Weights of a small transformer language model.
Size: 10 heads of 64 (5 for keys and values), MLP 1728 SwiGLU, 46.9M parameters.
Architecture: RMSNorm before each block, no biases in attention or MLP, normalized queries and keys.
Training: a variant of Muon for these matrices, 792M tokens, 6043 steps.
Each number is 128 + 24 x the weight over its row's rms, rounded and kept within 0 to 255. Layers, rows and columns count from 0. The size above them is the row's rms in percent of the matrix's.

# layer 5 attention output (transposed), 640x640, rms 0.111, rows 434-447,498-511, columns 560-599
size [ 98 102  95  97  98  97  92  97  97 101  96  89  96  95  97  89  96  89  91  91  90 100  96  99  98  94  98  96]
[[143 133 130 134 109 118  87 126 113 121 156  55 163 144 147  96 129  55 140 129  88  97 180 145  98 110 156 112 126 119 116 130  96 104 114 111 123 172 106 104]
 [118 143 124  98 113 108 101 136 132 104 134 145 140 112 120 149 138 156 139  85 121 133 134 145 131 113 106 137 173 121 115 159 156 174 154 142 138 111  98 141]
 [127 124 132 109 128 166 111 106 165 116 123 140 147 142 113 155 134 127 160 112 159 128 127 116 120 107 138 119 119 179 142 131 162 197 125 147  98 154 158 121]
 [127  98 122 105 129 146 156  93 124 133 163 119 133 110 150  99  90 106 101 147 188 132 183  95 116 129 127 139  93 141 123 109  96 123 109 170 122 152 113 138]
 [116 109 124 148 152 115 131  77 122 121  95 147 119 118  99 136 107 122 153 132 139 160 180 123 102 156 115 173 125 101 119 147 102 162 118 131 114 130 165  96]
 [133 144 176 164 156 123 132 124 136 147 139 133 134 105 130 125 134 147 168 128 125 120 131 110  88  79 122  83 139  98 124 165 110 122 125 159 122 125 122 140]
 [151 146 152 111 136 102 108 130 144 136 162 106 149 146 141 128 143 143 113 148 136  90 117 117 136 123 108 152 130 144 129 128 112 126 141 135 131  89 130 206]
 [131 127 119  98 150 137  93 101 130  75  96 110  75 148 105 125  73 109 160 113 169 128 139 127 121 148 146  99 137 108 156  89 117 132 116 138 123 176  81 112]
 [132 148  94 116 143  97 113 163 118 166 140 132 102 103 140 116  86 133 142 134 111 157 113 136 112  99 125 138 105 138 120 116 143 132 143 161 146 151 112  89]
 [147 121 164 166 132 142  98 120 102 104  90 126 131 145 143  96  85 174 154 101 147 130 105 114 182 145 107 166 143 150  96 121 129 144  95 130 145 131  77 107]
 [122 167 117 134 108 140 112 158 151 105 110 114 152 163 127 141 174 135 121  84 144 120 132  99 116 158 167 181 114 117  89 106 143 140 138 137 155 124  97 115]
 [129 137 160 115  97 127 125 164 156 154 138 101 124 108 143 139 139 127 103 149 130 151 142 131 131 168  98 147 154  99 147  86 121 131 110 141 118 117 141 126]
 [165 121 130 145 114 136 133 128 150 110 108 120 119 172 135 120 136 111 121 129 134 146 141 118 159 140 164 151 143 141 137 136 160 102 150  93 118 104 191 128]
 [114 127  87 123 138 129 115 127 131 138  90 102 129  66 171 104 129 121  99 131  90 120 107 128 134 136 149 129 146 140 110 144 131 144 119 120 159 133 149  97]
 [143 137 113 126 152  76 136 171 106 162  95 110  91 109 128 126 124 143 112  58 152 130  95 107 122 148 108 173  95 136 130 153 102 107 150 156  84 157 140  96]
 [110 136 123 117 106 139 131 181 103 134 166 148 119 125 152 109 110 159 125 149 112 111  76 146 126 113 131 107 112 123 166 109 118  93 138  42 161 143 160 130]
 [ 86 128 115 152 124 133 147  89 105 118  94 110 124 131 140 104 139 178 115 121 140 157 116 117 112 105 148 175 157  94 131 116  66 148 139 126 134  94 126 151]
 [157 108  96 115 162 119 130 107 126 157 111 147 169 149 131 164 109 137 125 136  74 142 124 150 162  82 145 148 155 155 143 141 125 116 178  91 164 121 146 114]
 [127 120 106 144 118 147 123 115 120 110 142 118 132 142 147 115  95 142 154 161 156 111  82 133 160 101 127 124  95 104  89 111 119 120 130 130 128 114 133 133]
 [187 112 112 117 131 118 132 133 146 102  92 144 133 151 150 121 155 124 129 140 130 132 132 138 127 138 132 126 153 141 150 118 137 144 125 105 109 131 138 124]
 [128  94 101 124 102 173 124 114 109  96 126  77 141 121  93 173  98  89 168 154 136 136 144 125 139 147 156 133 155 110 157 124 138 161 123 123 142 102 124 148]
 [162 106 133 118 135  88 124 110 108 200 179 139 180 135 132 111 146 107 186 159 111 129  76 119  92 147 116 139  89 153 128 168 165  93  95 163 110 129 147 114]
 [ 71 120 156 113 104 168 117 110 149 145 161 141 114 124 135 149 144 103  94 109 126 128 105 156 121 178 131  95 155  79  89 137 106 112 123 128 128 136 138 166]
 [ 95 111 144 102 103  77 163 109 142  74 136  93  98 103 133 126 135 104 102 125  80 140 109 160 136 194 123 134 108  98 130 111 141 135 128 119 139 168 144 143]
 [154 101 132 160 159 112 121  77 109 162 150 160  78 155 108 126  80  83 142 167 144 100 133 133 161 141  85  84 130 102 115 141 137 126 187 117 120 153 137 161]
 [142 144 124  98 118 151 129 100 123 152 142 128 180 135 110 103 152 101 122 121 105 124 137 114 102  65 126 139 103 125 123 124 100 145 118 152 152 111 117 105]
 [139  98 156 124 133 173 124 127  56 119  98 156 143 108 138 132 115 137 115 169  90 138 142 181  88 139 165 131 136 121  90 118 142 129 152 135 142 157 147 127]
 [138 117  86 140 122 114 127 166 124 145 182 127 112 152 113 145 134 133 109 153 130 151 145 141 135 136 133 111 133 108 123 171 130 116  99 195  90  99 134 146]]
# layer 5 attention value, 320x640, rms 0.086, rows 243-255, columns 560-599
size [ 90  99  90  94  92  92  93  95  95  91  90  91  90]
[[105 122 135 149 102 144 141 144 170 126 112 159 135  84 169 122  93 143 125 131 117 105 124 143 157 164  94 156 106 115 143 132 160  66 139  92  87 139 114 115]
 [124  83 130 125 119 132 109 144 135 123 131 110 136 142  57  91 105 122 118 131 139 170 127 114 106 161 151 145 143 140 108 123 127  79 133 113 138 112 142 141]
 [167 102 160 115 122  88 121 146 127 100 125 110 151 131 123 161  72 146 113 136 162 118 143 145 172 142 107 120 177 125 111 181 114 109 129 124 138  88 123 109]
 [101 137 124 138 177 180  94 133 101 116  82 116 110 102 109 139 112 110 118 144 117 111 143 107 132 181  94 131  78 122 126 110 171 151 139 153 148 111 127 119]
 [134 153 144 129 127 191 114 139 136 159 118  86  80 144  93 141 101 147 128 120 130  75 131 169 119 135  94 141  46 143  96 105 168 175 147 143 102 165 161 144]
 [186 188 133 177 140 192 104  93 143 155 173 114 158 104 138 107 144 169 142  88 131 125 105 126  86 154 127  80 137 155 116 129 142 137 118 114 154 154  97 107]
 [119 101 101 143 171 153 136 104 183 105 125 156 128 146 119  81 148 134 142 115 130 138 148 110 166 149  79 128 133  94 115 128 119  94 115 101 153 120 132 146]
 [128 144 140 161 153 204 136 152  67  70 162 118 109  80 100 131 156 116 135 162 148 106 114 162 135 129 123  84  95 151 133 133 135 113 123 145 125 148 131 105]
 [124 111 128 118 142 156 134 153 116 122 144 138 118 128 143  87 105 135 185 160 107 144 110 127 105 162 173 129 126 194 160  93 102 201 161 151 131  99 155 129]
 [128 104  90 118 125 143 182 107  99 113 149 119 142 140 126 114 136 129 125 137 162 106 143  96 149 147 123 174 108 106 108 136 124 128 155 162 119 116 120 110]
 [142 117 141  97 123 153  94  84 166 128 100 129 114 132 130 114 106 128 105  86 102  83 151 105 127  90 132  79 103 155 161 123 146 132 126 133 127 156 158 160]
 [132 113 132 108 134 159 140 116 169 166 123 161  47 127 130 127 143 130 129 138 151 132  95 123 133 168  65 139 163 158 145 121  87  77 124 113 146 151 130 125]
 [141 117 137 136 133  60 137 128 174 151 140 128 133 148 136 134 101 111 157 129 101  96 110 141 142 158 135 147 162 115 113 111 119 154 112 153 153 131 113 105]]
# layer 5 attention query, 640x640, rms 0.0776, rows 512-552,576-616, columns 560-599
size [113 152 173 199  94 160  92 196 135  87  87 105  88  84  95  96  75  88  85 107  99 100  92 102  82  82  89 110 108  96 101  90  90  85  85  93  90  88  86  84  83 111 165 179 179 104 153 110 204 137  89 103 115  94  85  97 100  93 105  89 106  99  96  83  98  94  98  95 109 112  89  90  92  90  90  77  86  85  83  86  93  86]
[[162 172 134 144  98 134 121 135 103 135 128 116 119 118 110 128 159 174 111 155 140 150 125 159 152 114 150 150 145 127 110 135 123 114 155 117 102 135 125  90]
 [ 61 174 169 112 159 102 106 126 144 102 140 114 137 126 130 129 108 102 110  99 122  90 138 150 123 136 107  95 120 154 157  89 122 115 110 123 114 100  99  97]
 [102 106 107 126 122 110 134 125 145 103 129 120 143 133 136 146 126 120 104 171 108 104 103 113 146 154  91 127 120 150 147 132 107 131 163 170  96 149 124 130]
 [109 147 123 150 128 106 114 116 133 161 126 145 170 127 141 114 117 181 179  81 126 111 149 119 149 128  75 109 140 167 113 152 140 111 126 116 108 136 129 125]
 [125 101 142 109 121 129 119 137 155 100  97 119 102  87 141 110 129  76 129  83 106 116 115 147 132 117  70 126 176 129 133 136 136 176 161 131  96 103 104 124]
 [144 103 117 131 156 139 165 116 151  98 164 143 115  81 124 155 136 130 112 173 146 106  99 140  80 142 124  91 119 160 106 121 149 150 110 113 116 139 136 120]
 [126 143  90 118 121 128 142 137 142 119 144 158 122 164 121 120 118 106 122 126 152 111 113 141 136 111 106 169 124 112 140 125  94 103 148 110 108  48 117 126]
 [106 149 119 159 137  95 156  97 128  79  85 131 154 117 113 130 109 120 171  88 134 166 136 114  69 126 135 137 118 137 127 128  84 158 141 139 126 146 152 162]
 [106 128  91 168 141 185  84 138 121 158 107 145 103  98 166  94 121 163 150 138 100 122 140 103 120 104 126 132 114 102 115 130 125 100 117 111 135  97 111 101]
 [104  92 105 119 117 155 149 135 122 134 151 139 125 178 119 128 129 105 151 118 124 113 135 139 145 154 120 160 119 113 160 149  64 121 113 105 113 183 155 147]
 [169 162  96 114 142 132 110 150 139 125 143 119 111 156  93 123 126 102 115 105 144 130  96 152 156 137 114 163 114 126 112 140 134  91 149 130  94 120 123  99]
 [150 152 100 165  95 121 149 117 116 115 151 130 135 121 142  64 161 131 137  85 165 177 114 137  93 130 102  78 128 150  98 100 125 151 171 137  92 155 155 133]
 [112 205 132 143 149 147 105 103 135  97 136 145 154 127 111 129 146 107 126 136 140 107 136 121 122 115 156 125 148 115 116 136 119 125 116 144  75  92 154  96]
 [180  68 165 169 103 120 109 115 133 107 134 116 152 114 183 136  97 104 120 149 161  77 121 147 143 139 137  88 109 110 131 124 153 122 139 119 155 147 119 118]
 [137 132 131 109 150 105 171  99 128 164 171 148 141 125  78 150 123 120 120  99  96 109 136 149  95 125 166  47 163 156 132 147 104 118 154 114 116  86 112 115]
 [104 133 126  87 138 159 103 121  96 147 148 119 125 109 106 121 120 105  97 122  84 130 145 131 106 139 127 115 155  99 125 137 162 134 110 157  91 115 111 136]
 [ 87 191 110 130 149 135 139 167  89 130  28  99 145 137 140 121 112 144 130 164 140 143 143 113 139  94 128 162 126 138 146 121 129 108 139 116  77 100 144 169]
 [131 163 112 129 150  93 118 127 154 114 127 123 210 116 108  86 141  99 122  60 138 106 115  74 140 147 111 134 113 127 165 120 118 132 151 128 181 145 112 133]
 [ 94 129 142 140 150 186 130 175 156 137 166 125 117 148 113 108 123 113 105  72  89 121 158 131 153 109 117 133 112 133 110 146 118 153 139 106  73 128  99  86]
 [124  92 136 148  69 139 140 114  99 171 136 121  97 129 111 122 191 119 108 152 153 132 103 131 124 153 113 171 129 109 127 141 149 121 114 124  96 113 120  84]
 [ 71 103 124 151 131 113 154 150 122 144 161 105 165 140 124 124 133 128 128 127 144 164 142  92  73 120 120 216  91 109  76 127 110 140 120 128 142 121  89 113]
 [144 147 104 143  88 136 123 158 143 126 101 141 155 142 190 156 168 137 176 115 151 138 149 156 114 123 105 129 164  90 127 135 150 140 132 132 117  93 160 180]
 [129  86 154  98 152 104 158 129 120 138 110 158 114 112 104 110 101 113 105  90 129 135 144 128  81 168 130 108 139 173 108 101 149 134 153 109 118 127 156 123]
 [ 73 112 104 107 148 138 147 157 129 182 127 111 105 120 148 150 162 133 132 122 138 129 136 120 142 132 122 122 133 110 116 172 146 103 149  92 114 109  87 113]
 [150 123 152 123 165 132 123 146 143 159 131 155 152  99 121  68 112 133 150 135 143 145 115 137 134 160  93 177 155 146 145  83 126 159 125 147 160 111 108  88]
 [ 94 162 113 120  97 146 110 136 101  98 143 167  90 182 113 118 106 127 141 154 183 145 162  82 155 162 134 134 128 114 133 138 120 111 151 143 114 128 147 128]
 [138 156 128 141 132 164 109 109 123 110  89 119 154 147 140 118 153 147 110 125 137  98 143 133 136 146 110  97  89 125 131 121 145 132 152 125  92 129 128 126]
 [136 109 180  94 141 163 110 119 148  95 122 119 170 142 109 145 157 112 123 158 111 129 115 147 186 110  83 114 100 173 151 148 170 113 139 116 107 132 126 133]
 [145 105 117 150 137  85 135 113  86 104 112 132 158 129 123 108 107 127 154 147  95 142  78 114 129 158 112 138 104 140 102 119 167 110 151 146 130 120 141 131]
 [126 151 127 127 118 122 107  98  73 115 116 145 134 136 145 132 113 105 145 113 154 116 124 101 104 120 147 106 212 152 157  92 163 157 127 113 148 123 139 144]
 [109 104 125 137 127 111 161 130 110 103 102 127 124 132 161 137 120 147 105 153 144 137 138 134  81 137 117 101  89 125 117 168 113 127 158 127  93 111 115 133]
 [138 105 186 178 119 130  80 119 155 118 139  98 130 109 137 122 129 133 148 143 161 165 125 143 107 147 137  96 113 140 137 151 124 132 114 118 119 161 187 118]
 [136 152 122 112 139 151 104 114 151 144 124  77  92 114 203 129 141 121 111 133 115 123 122 120 101 150 147 119 132 113 138 124 138 140 135 106 147 143 112 149]
 [140 155 168 148 121 152  94 127 159 130 180  96 110 144 135 137 129 123 155 110  96 122  87 123 128 121 134 143 154 116 105 130 149 102 124 103 108 139 178 115]
 [129 121 128 165 114 128 102  95 134 128 124 167 123 140 133 136  99 158 140 114 108  94 125 133 144 135 106 133 149 128 107 113  86 143 113  89 143 122 144 140]
 [122 163 130 113 100 161 137  95  51 147 135 117 147 115  97 121 100  72 112 131 143 159 129 137 155 155 160 110 125 124 118 110 105 137 115 160 106 159 121 123]
 [130 124 133 125 153 142 159 138 158 103 119 156 152 131 156 138  97 139 108 142  99 102 136 124 150 163 142 151 165 113 121 105 159 150 174 149 154 109 173 116]
 [ 97 123  99  99 186 130 157 149 155 151 113 134 102 130  66 136 111 136 133 127 127  89 134 153 159 125 112 112 141 112 154 116 155 139 117 150 123 130 144 132]
 [185 103 106 118 153 135 147 111 119 113 102 114 154 109 115 100 146 118 127 146 137 158 116 133 154 150 137 121 103 128 131 127 130 138 135 112 125 159 122 147]
 [127 153 109 118 103 123 123 124 112 167 142 130 193 134  93 151 118 102  97 153  77 108 108 121 124  57 118 133 100 132 116 145 120  82 100 128 141 138 105 176]
 [123 156 124 179 102 130 123 115 197 127 121 128 117 125 123 105 168 143 148 147 151  99 158 109  85 128 108 144 123 149 169 164 132 145 102 122 135 107 180  85]
 [114 141 111 126 122 143 140  91 108 162 119 132 138 125 133 130 136 140 119 120 124 129  86 161 140 147 111 127 133 163 145 107  96  94 120 113 107 118 186 144]
 [120 143  86 162  94 144 152 127 109 111 134 101 116 149 107 103 111 100 131 106 103 170 148 138  71 111 145 125 117 138 171 125  93 161 130 118 169 154  75 127]
 [ 80 122 106 160  82 156 125 140 112 155 124 141 137 126 135 120 153 135 166 118 151 121 141 131 146 124 131 135 122 119 116 112  82 130 108 144 173 116 138 130]
 [149 155  88 146 167  86 163 112 139  79 151 101 124  90 101 144 139 148 126 127 105 128  97 103  76 149 140 106 123 117 138 145 126 145 175 129  89 101 115 118]
 [135 110 120 139 114 140 101 144 102 114 133 123 117  87 120  96 141 153 123 153 134 146 153 128 149 115 161 131 176 169 112  99 130 127 159 117 124 136 155 150]
 [140 119 163 119  92 117 154 145 171 160  77 135 160 139 158 174 125 123 163 143 123 136 136 123  99 134 102 109 101 112 126  97 127 137  90  85 160 104 100 158]
 [155 138 139  79 148 116 160 126 119 114  99 133 124 162 140 130 136 152 173 125 169 146 159 108 169 101 110 139 103 121 122 131 121 140 153 143 156 175  99 110]
 [139 105 175 114 131 145 130 125 116 118 135 110  97 135 141 133 135 114  99 144 122 104 104 154 144 148 126  94 104 101 110 130 132 115 114 132 123 126 133 126]
 [155 162 132 115  95 130 168 125  91 164 108 114 134 118 167 152 135 117 125 133  92 138 154 141 125 160 159 181  97 151 102 117 112 136 106  73 133 134 100 120]
 [128 130 142 136 122 146 146 149  93 114 166 179 130 131 128 117 180 158 148 121 153 101 132 134 170 141 121 140 123 110 121 162 136 130 157 143 164 125  98 102]
 [126 150 107 130 131 124 136 178 146 127 166 139 145  94  90 147 146 122 148 116 149  93 143 129 131 114  98 109 153 128 148 108 138 148 125 102 152 131  78 103]
 [128  94 141 103 153 139 116 142  88 118 130 121 116 150 165 179 132 128  95 189 114 124 144 147 115 149 153 130 112 137 109 122 131 151  94  94 112 128 122 170]
 [112 108 173 110 103 134 104 146 117 124 115 124 103 147 150  83 118 111  96 142 144 137 123 104 175 127 140 136 168  83 153 118 152 112 144 140 136 157 162 106]
 [159  93 111 138 113 106  89  82 130  83 152 130 112 135 166 132 126 124 141 103 162  86 103 114 113 107 136 104 173 110 106 114 106 176 134 140 117 162 150 102]
 [ 79 165 131 157 127 158 126 109  84 158 100 124 102 102 175 137 102 114  94 120  98 154 130 144 136 115 158 112 116 119 148 136 189 158 127 124  77 132 101 117]
 [115 107 156 107 169 123 139 157 116 106 187 121 129 115  71 110 138 110 100 120 164 121 144  91 145 129 125 163 129 137 133 152 160 135 125 129 130 142 135 151]
 [ 82 123  90 113 126 114 131 135 123 130 136 121 115  80 130 144 148  89 129  72 137 149 161 124  94 135 153 133 106 134 113  96 165 116 108 102  79  74  99 135]
 [134 120 116 107 119  99 112 146 134 142 115 124 114 111 137 133 167 159 134  91 118 128 139 137 106 118 127 124 119 139  91 124 141 110 100 135 167 120  74 150]
 [ 90 122 158 115 163 155 118 155  92 144 146 122 188 128 130 116 148  93 121 130 144 108 141 124 135 133 142 179 123 155 133 100 159 129 115 122 147 119  82 126]
 [ 84 143 182 125  99 132 106 140  95 187 121 153 118  95 170 117 122 106 126 128 145 100 140 134 116 125 169 135 125 102 129 100  98 125 116 145 143 122 122 101]
 [ 86 150  89 111 118 145 196 131 111 159 131 115 128 147 127 133 162 122 135 146 124 175 143 129 139  81 121 146 141 115 136 127 144 116  94 145 133 145 140 116]
 [165 135  97 127 130 116 144 119 104 112 141 121  99 142 123 160 109 124 101 122 130 166 129 101 179  91 123 160 132 100 157 188 136 135  96 106 134 157 120 115]
 [ 99 112 129 122 171  90 132 121 152 115 125 159 146 143 143 111  96 174 111 126 144 130 141 132 108 169 121  83 178  87  96 124 132 103 125 136 110 170 131 119]
 [114 109 116 127 158 182 102 103 164 138 142 126 117 104 144  92 127 148 115  88 130  79 150 145 154 143 126 104 172 152 126 153  86 116 128 133 178 109  92 101]
 [ 94 133 142 136 116 162 130 130 124 114 131 132 190 168 148 127 158 139 161 117 150 110 125 135 157  93 152 173 185 108 113 105  90 113 101 106 130 122 151 113]
 [122 143 139 100 149 127 161 151 111 161 162 154  76 157 118 115 128  84 145 123 114 134 155 114  96 109 125 115 119 161 133 114 136 163 118 125 149 159 108 137]
 [ 92 140 118 124 174 152 151 138 154 114  99 121 133 125  68 117 110  96 122 160 107 168 137 143 161  79  95 132 133 116 132 123 110 125 124 116 127 173 128 144]
 [127 105 130  91 148 157 133  93 160 152 109 162 103 112 133 114 146 160 134 137  95 122 124 158 105  83 112 137 102 125 122 147 145 163  99 129 132 116 153  92]
 [163 164 123 132 137  74 144 103 102 156 178 149 124  89 130 126 139 102 143 147 133 160  92 133 142 141 151 182 135  83 127 139 185 146 159 127 154 154 145 140]
 [171  99 104 104 170 144 135  97  76 118 168 145 132 126  68 116 113 106 126 103 108 124 106 124 154 133 126  99  91 158 154 122 118 130 127  76 120 133  88 138]
 [127 144 121 110 110 135 114 133 118 147 123  89  84 175 127 142 140 163 112 151 109 161 146 108 163 144 106 111 121  85 134 147  85 118 145 156  90 134 113 110]
 [154 144  97 137 113 158 155 127 143 116 133 133 119 115 142 139 129 133 165 105 118 103  86 113 108 157 107 146 125 109 131 130 130 150 135 105 150  82  88 120]
 [126 104 117 132 108  99 134 114 106 145 116 136 104 115 107 121 113 135 126 112 119 132 142 114  91 166 143  82 176  92 122 127 117 152 122 104 155 108 166 145]
 [ 88 182 106 103 127  93 163 133 107  82 128  98 129 106  87 132 147 102 161 121  96 103 102 129 124 104 117 121 151 100 105 147  99 120  98 129 120 150 136 143]
 [125 132 130  95 115 136 138 125 129 111 177 125 122 125 126 141  96 125 136 117 112 189 118 101 110 107  89 108 115 147  90 108 141  86  96 121 158 171 130 143]
 [129 169 125 118  96 122 147 133  94 134  99 160 163 105 131 131 128 142 137 145 138 139 127 151 126 114 111 172 124 140 139  72 140 150 119 185 105 160 197 143]
 [114 123 119 135 145 176 116 156 161 133 108 159  90 147 158 112 124 106 128 146 127  90 123 117 178 134 146 137 125 112 129 112 122 164  93 152 151 160 162 133]
 [117 152  96  80 121 167 100 132 152 147 119 157 117 131  70 133 127 114 121  88 115 143 146  97 141 107 148 135 104 153 114 143 119 123 137 176 137 163 100 141]
 [ 57 107 113 117  89 122 114 129 148 104 135  66 134 126 120 193 173 100 176 132 124 187  77 133 110 114 112 158 121  88 150 122 140 131  91 129 135 139 156 139]
 [164 167 134 193 152 124 111 110  76 152 145 111  96  88  98 110 134 121 136  94 128 137 134 119 132  79  89 130 142  98 116 164 147  95 150 125 152 152 121 141]
 [105 140 105 134 109  97 145 137 156 165 126 105 126 120 135 117 134 107 110 156 100 125  82  99 148 116 139 141 105 120 149 105  81 113 142 187 121 136 111 121]]
# layer 5 attention key, 320x640, rms 0.0726, rows 256-295, columns 560-599
size [161  78 154 139 109 125  97 131 147  85 105 103 110  89 125  95  93 121  93 122 105 101 106 104 103 115 122 117 121 101 113 110 109 102 102  94 115  91  91  98]
[[122 117 112 132 143 151  95 145 105 134 160  83 112 139 147 149 150 130 131 110 142 117  91 161 124 100 167 167 156 141  84 175 109 108 153 126 162 111  94 132]
 [110 111 142  84 146 106  70 127  90 106 158 131 134 140 137 160 116  99 129 143 144 108 119 151  87 133 163 107 176 117 124 117  91 155 154 104 125 108 158 130]
 [132 114 162 108 137 148 122 110 154 126 147  91 150 153 142 122 118 124 131 134 122 102 124 176 139 106 147  82 146 121 146 127 127 148 131 125 104 131 140 104]
 [138  98 123 128 122 157 158 168 133 142 112 147 132 112 107 139 140 137 134  98 151 130 145 119 136 118 158 144 147 130  79  80  96 136 126 135 163 122 156 134]
 [105 115 116 134 126 109 100  90  84 141  94 177 116 133 105 124 142 134 145 117  81 143 131 149  92 101 136 167  75 163 132 160 164  84 160 138 155 136 122 111]
 [ 79 124 114 147 100 124  90 103 100 179 120 147 160 108 124 115 162 164 132  57 128 125 148 116 142 134 130 110 106 171 119 168 136 122 133 144 155 168 122 104]
 [139 118 120 134 144 150 112 121 153 130 118 168 127 115 129 145 159 149 127 130 149  98 144 143 139 149 161 138 133 153  55 113 189 154 110  99 115 114 120 153]
 [164 115 110 134 109 138 129 173 152 150 101 150 121 136 139 157 124 132 121 112 114  68 107  76 165 117 111 133  98  92 137 141 150 151 137 142 142 153 128 135]
 [132 102 159 111 137 168 126 136 103 162  83 156  81 174 143 130 139  59 140 107 140 144 162 121 112 133  83  93 101 112 113 101 110  81 107 117 186 138 156 123]
 [137 117 103 127 127 112 150 120 104 109 107 150 114 120 137 112 104 135  80 158 115 120 109 142 164 148 134 138 130 159 123  96 140 110 151 145 105 113 141 102]
 [140 163 165 104  75 147 120 134 121 109 131 136  67 111 198 150 113 104 197 131 146 137 150 149 104 156 161 103 127 137 131 136 107 104 122 131 107 140 141 155]
 [102 136  88 105 142 188 192 128  95 175 111 100 127 111 102 164 155 187 120 156 136 114 131  99  96 141 134 154  99 145 114  85 144 139  95 159 136 123 163 155]
 [141 105 111 134 134  74 126 146  92  92  79  87 107 135 132 173  77  98 125 117 164 146 142 150 160 145  96 131 121 179 120 112 152 108  58 158 143 123  81  58]
 [ 82 181 147 163 127 118 106 108  84 129 130 101 129  59 104 116 146 147 106 165 120 104  66 117 145 131 140 105 116  92 180 116  94 153 120 159 157 150 183 121]
 [128 109 118 115 154 165 120 118 130 112  83 107 153 112 148 194 131 119 139 114 115 117 139 101 119 140 122  93 131  80 188 147 103 122  93 130 168 130 116  97]
 [ 81  99 160 126 145 151 153 144 117 135 101 116 137 162 168 127  72 136 144 148 109 151 123 130 157 118 164 128 109 113 150  90 134 121 133 122 124  97 115 128]
 [135  79 134 120 112 177 140 126 100 161 149 145 114 142 137  95 156 126 114  96 118 115 163 181 104 122  99 137 103 162 111 132 140  81 157 155 192 154 102 157]
 [108 126 112 147 124 131 100 121 133 116 173  94  92 117 173 132  98  83 187 145 137 115 159 159 108 132 147 152 141 120  87 101 157 124  99 138 141 153 140 153]
 [165 127 117  85 121 167 140 148 152 160 116 122 151 120 160 115 125 154 128 148  97 109 115 161 145 150 108 106 115 118 138 128 123  99  91 125 114 117 122 108]
 [150 116 181 160 118  84 131 171 137 167 102 128 128 124  98 167  96 117 132 142 120 100 112  99 137 118 126 112 125 142 132 157 168  83 115 126 159 144 118 113]
 [117  97 114 150 140 118 123 122  85 110 125 130 154 118 156 125 119 115 160 141 116 142 141 121 134 133 160 157 136 143 121 125  74 135 119 139 134 134 108 142]
 [102 150 124 156 125  94 162 116 153  81 116 148 135  90 130 147 137 113 141 132 164 128 115 151 101 117 101 137 133 133 123 116 111 113 147 135 150  97 118 122]
 [134  82 112 157 162 141 183 160  77  86 115 132 105 156 112 120 119 148  85 142 109  99 138 142 117 109 109 145 116 123 129 153 166  96 109 152 157 113 117 101]
 [ 93 132 159  76 138 131 108 136 149 143 120 110  68 145 140 133 100 103 119 117 129 130 124 124 145 154 135 115 137 116 152 106 119 101 142 163 102 106 167  85]
 [191  71 119 135 137  77 154 135 133  59 143 125 126 110 125 144 127  89 132 138 125 142 133 137 147  97 149 107 148  90 119 182  98 123 145 139 130 138  78 117]
 [131  94 142 134 114 152 120 136 145 138 103 119 111 174 148 132 101  98 100 120 113 115 142 140 127 121  94 103 123 112 132 109 136 116 132  98 144 167 127 104]
 [157 138 117 157 124 103 111 137 146 129 139 137  99 140 161 145 109 113 113 116  82 136 190 145 171 160 104 128 104 150 133 147 146  88 118 119 107 124 150 123]
 [105 162 122 120 132 150 113 139 110 163 116 130 122 126 119 143 104 102 127 155 135 145 120 114 126 113 112 131 164 118 136 154 136 128 126 148 111 152 133 116]
 [123 152 158 104 166 163 163 108 135 129 124 115 147 116 133 129 133 167 114 147 117 110 125  89 124 110 180 103 118 125 162 118 154 134  97 124 146 129 147 120]
 [142 112 110 127 157 169 132 126 154 119  56 127 174 125 139 144 115 164 138 127 129 117 123 108 123 118 101 106 117 122 119 143 153  81 134 135 144 125 108 155]
 [ 99  93 136 142 146 159 105 133 153 122 165 114 103 115 110 123 145 173 122 135 128 146 149 141 138 115 142 138 157 122 115 165 118 174 127 114 161 120 110 155]
 [145 154  67 106 146 123 144 129 138 109 141 118 132  89 115  52 186 113 112 142 138 135 111 104 102 104 169 174 141 126 123 118 126 126 117 130  94 130 138 117]
 [121  96 165 116 108 176 136 125 130 106  86  92 177 141 172 128 152  69 126 131 143 105 164 132 112 110 136 118 114 119 141 149 100 140 182 171 125 143 110 111]
 [128 124 118 124 114 142 126 145 115 116 119 135 105 120  89 129 124 124 136 138 126 155 125  89 148  90 147 151 153 125 133 103 120 134 153 114 124 115 123 123]
 [100 175 118 134 138 129 139 156 143 166 106 126 170 145 124 135 127 136 161 137 146 181 138 144 128 100 134 111 126  99  98 107 141 129 157 153 146 129 121 143]
 [ 95  85 144 130 147 176 119 178 181 135 139 115 110 148 131 157 107 107 122 125  71 108 154  90 139 151 120 128  83 153 122 139 138 118 138  81 117 107  79 152]
 [ 71 125 145 118 167 112 123 124  90 170 111 137 114 155 102 158 108  71 106 131 142 133 117 144 143 114 111  84 142 114 108 160 134 102 108 128 120 129 130 139]
 [162 140 150 149 123 138 124 114 126 139  90 132 121 164 141 138 100  91 152 145 117 139 128 192 122  85 104 134 119 121 134 157 152  78 125 101 172 119 145 136]
 [128 158 112  88 114 118 111 129 169 156 105 113 127 132 132 128  97 160 123 130 137 110 168 107 110 106 125 148 127 172 125 111 130 138 129 129  97 120  65 137]
 [ 91 111 102 119 154 127 136 150 136 112 107 106 112 107 133 121  89 142 115 169 120  92 135 137 158 129 132 100 123  91 178 144 119 148 140 147 133 116 126 146]]